Each number is 500 + 40 x the weight over the matrix's rms, rounded and kept within 0 to 999. Layers, rows and columns count from 0. Numbers have three digits each.

# layer 2 attention key, 64x64, rms 0.0672, rows 0-63, columns 0-63
480561479538490497488458513451539573443503557452581454510510501533378527430529467544483464442533555442459557483506523533519464553501551474542503501468549494464528468498527506502508433533419488
482501485485453459468481576459519523568511510498502540520476549512503479509468539438486495454554549496492500501558502492471652491541390480481534505500506573520500422494430475462565535433487439
465490524548557491523498450533472485535480515511492499484454490493559467502471495524496509541448510520544496501508472439491469488467572528439476489527522507498510531501497478487464516471556527
542554473534451465564494509476488575516487513493527496537491469512493498469486477514476530472500518496420469501482470533461530514547544422464457498493480512433484457494501507542490468533515481
523498485505519461512480512456563477446494474468491499541515488494432515471510538515499522535478520484532464473464541513505484539518490467517509486456472500507469507498498500564498515524454469
462550565461441460561536483445497534461458488521531585479540508503459465465447518465449461513462552445510520521507463507519514494561432496534488536496537461503471510527584544535551509512493488
519499485517501519452484515528494439477544476469524460469539530573522454470522555460531504475512509504485510468526546509441577541511445548499516481483502507597493431499416463496523507520439455
470557510483496465470492503532525505471458495535513553479451513520435454491474500471481520510533493491529520548510524542532433522525449414523522530481502453550494542520501564514441472506482513
516479490534517510502491515464502499464515462503519487514455502531482481437480537501496483510521533501503499436462534522500484509534473444536530563449521479506535495479485519527523495520517488
468457528524484518452502534418495500524521483516551509512430478482459488521519502481486497453555476521494561443504522499540495498521472429527539534503485532568508523528507547475525457501477454
513505520502546498419462523511484490530540488508513491496474510486514530486538546498538502512527505510508501500515559453435487512481511511506522499523510516514512506479469496475487532454501518
585533446516471503511500519485534587490514499538563446530557477441483532482522538526495492531520473457421411489490505500385451499508497467574531505452478443418486474461581476542483443613502551
440470471447490548406480505521494463509536462501460475495489545465523508502571472445502485452524491506536556483542497479537496457505506524505499476551550550551520529475478555474505527424479482
532488484450516484486515427463464417470505502555475475514485508498522546521462487495479437560507462503561486549439479499515427486423494499511520508465484491479509476503521482489487539498500552
332448555532486510470495483589538496525504462498428624468457530576537399476441478484458549506424616462565600439504444523586488539549420489475477498536590423565498564541466621503443512396550494
509506473471512507458466514423481472512536497512536411518535475435541528584541478484535503452554455496500443493505510486485508497546502576536538476519537600579528440476506504533507514466510528
566528508563489534591574486392525463468495522518578459516500506479497500485522525529538420543492475461470425507498543484455542473525498577540468517437511539482517432496524421571569525577474426
539513482471504490472464498490549503497511544512538468520492504468489561476492513488485412500547534445539511528491535469431503521492429548572518522469541500444533442501497471510509497439458511
509525523512468507505518494522454497519519491527542515530497523543548496463505465460520520502462561520491572485518496524489535509493451485455451498500514533496480459552469553479508486485468455
505497540553506529527514505512500491490509485471573470492481515554468514426508534499482500544477526494512572476462529492509465523546467479529482535470497506508533454552512496522450472466456438
484490466502474533461516487548482476523526480493467467439470566438598443499538534479577498477513432566457485478516506457468539460478485533531448478535498502541566541488454475459513543508503481
565550454485548460466515474485509488495459521497502442517560504454534523533541511479592493499497429493447458492530520482462496454485501530484498455512489510479500473468535442469500514589459483
482481470491510496495483474501485467523486504489464494463485545552556468529454480500507492534460555571521467488455484476538532521478469575539472475491510507519515477526427538504483511413566473
448484514478535518431487550538513485481527483466446530483465541477490476516513496483505553463527496498552542516533535523534521509509506496455535511562503523564510577497442517445512506423495504
481534495513496475483507498501508516525470497513533511535495494492536474498526465482504505508473529482479508481527485482496498507524532507475466484537529528495474488490508533547503490488520464
476480444476516451399502405507450428593479507556421445526478557540619525558568423437585418523521435572476533500571530481545536484483547572443451451539494536500530433429532453488532601495492524
489512487530526482570538495498516510540489543467518515519539502475506494459486504530510543489462529523563524492474447485554498503514512490437469494490519541496529501549506510495484519497494460
531491448458556452425552491456478418540482468504480473541550560534595470553532465398594479505514440520479490482507502514535544492496457539436509479499458551545491395441502465507559541518509475
524426502570493577578487549488530515465581426451503461459452491496472458480501520498487525446529499517529494500478532519443548491494443454517503519426466479520515500509462501534554437491480551
460529508484502508515501480523429489544459561478539499473542463489521464527496442565525539501457434513492511534538484517503480488501523532459454506541468495548468517502535500512479493503519505
531490455534572432524437514473560527531497517467526461583594445519425543519530509518448549554449562465520444493494486466494510562492561513457545460481451515458427432470552479539468467535512524
420479525476481527489461513529471492439506455476451507486490515495508486464494500466425541512482528466530540481460488518542487520561542521499497518554535529549505544505474503514465532396518491
533459473517486450560556465486518472504511483524541428485489465545495540471479559581533494548448562500515542542418488504502532510459550458501465513497502451455477466564518514570488470502569463
438510584486499521466461485590447516446479494451440591485438487547504458531448527554475569530481546485521577465520502441610434503504473478440456543559528524544513592535516538449483452428521455
474519525525448484505535481517488545453489500438535626439520521510510565463439471483479446571477522414513564524501516513468519500539513447530456570471495479490541557548463556505450486476498527
592502467524554481496571496446474579536470474463529520477551507433572426447448520482470449506521504475517546525446525542546510484439517528516543571449511555492487500398492440448543480588473532
461484413538539502513537460517553497475515415500480480507403546545543450494458455461502467460503547546505492493501474505489511524543518503429533522532494541575488551550492511489463466472568608
416549529457537570462436476539471491526525474487428520440442496543536455527547477443504469371519539561518565454483504503603530500472402502521482502546515466507553571507464561469436507424519470
394381492480474592479528399565444500496398488426439525426510543552548482461510561485489481564448524514543624530457411531592551474458526491548425499504572513532500554542413521558468519413463477
467486549567499433505574465589451468538486485493445546482508507496552448511436457536483568518439467540533521479515430465501459399501547542481531486432579520451563490488471498496547566494569474
428502487490492503493477482536494477511468446454438484530496483417571470509513457478546450503480523523518468498557545501560515563499437559436454536562507507533528573561490513491487536460488471
542496467501482588462484503507487522537499536509551427463514517544588451577571507499485410460463451482409467557407542511424460461496609529481462564543480563513465470499515441524470505559530483
546493505457516501479438479581465469522509529537495475522494506463438525570533534494533547527488523475485458570545472448516499486468499505489493542518481523517448481522535485479508520493510480
471484492491501597494535505531518533469451542394502455501577525490482478489549538541508547472469465515415436428486450482484538444576545524523483502505470515547523517477503554487464502495582530
489518552506468541497461473501505497514533428530484546492553508535543520492512432476493498485496545465484547495513422490505479496479515533522479506479515561465519516467474521442584518529361483
491456487473463579525512551541620546443526516417554552534568550492486568452486513496452469454519607474494519543443537504529494526493548465503534501411498468487428468476507523520521429585449528
439477436453472480524467554531584472543488490398494479530497538515503502463504512460528500520476568455606524528534491471552514556551429499499479560526466483545533504554495533457547545424530501
503481506592458430449596462576517469503478547529450542433539569506535470546468507494537469520431479506457507461504467523503476430521476438498425505447499519546551536478493511500497518524510425
418441510515493461478506509515504511555480484534488493429430531448513448543543464491566499469470431539483529484503525542514508568499547514505562453500499495523509504500504415503527451488571496
392463537462475488504445509575536472531515522496465544465503492523519491489524458502484501504408540508538546480464456482471537491476475499523447426534515442434523515576467532520466530410621498
554508487539507517494464518555520530488509583467489507495500515487471495517468505501525550537543465488438436504477528495407423519492533469561537469463448473482450503572447487527507508484552523
548485404490500502497562443458488427574539471466479425452575529509585514506571541481562438456516434555445528528502562512452598465510559536468408428479520579552570413460501448509567524534499478
543488465509474418536485503507529497461540499477493496519574455392515563464501489548496495514565487513512490502506579510481460536480491515484481488420533502447537429482507457548548477535463449
431381632534485527566563484539544546455566600480477634502461472517447495439455500517466532607481586445543582499540469457512426476422542389457405444472477456511461577543482563474451459456542490
498518452453532546513495526433443463430516532459484460502514548589591444499550527541484506431493451556454553459478452503558556402504466588474477513510509544468565475427481488449532488471510538
500522514535473428541467528477495479525525502482560495540425469471437552506480543524506521520489563497463554494498414446468459559453580410533529462536555498513483566521542536448466449504449492
594566483540482475467533535473444471531533587557520545531519502434524517553508476442568486481563345482402434478564529494483508401468479543519540492448470502457560477373407484476487501582415450
549542541537448536557568542484491564477507511550503548553506424455406545481435522583488510489492519445543339500522479488437408520553466465562463513396427383424513494493583451609554427612506499
478533525509541400465507582476472492500537473480465564474490571482496547520474528424540493535483477526482532459483545490470526508498461499525569446496513500514515512426524549464528549489417412
453515483501493563407480507528480522483465463460464478546506483553558500501549457462520525513542449530472509445511484547501477497519518540483553514472502501486526527529494525490537518490459526
448477528495539455455529506488401460513445545399476480418461584524538486521484506480503506512555402557522552458512498531500472488435530498556581492470590550582535509485488530438472563494504493
547556543448481437535586468515498480471479529539550482559536437416493492575456534570530496489520461472493454529392429519418491547486521508492553486479504408449466477505559501523488488560537512
637562506515474447521532565399465473448480516472568466496581502473447568482452486526532488500507451468416377536542585497451527421453502490528504552379449485381487407480535429455540502643483518
560490463507518475508530542528505496468495455533505428410512540443591573427513470495489428503500486545405519499480473519467517443477437559525484538488536565458466467470519468523570507565439439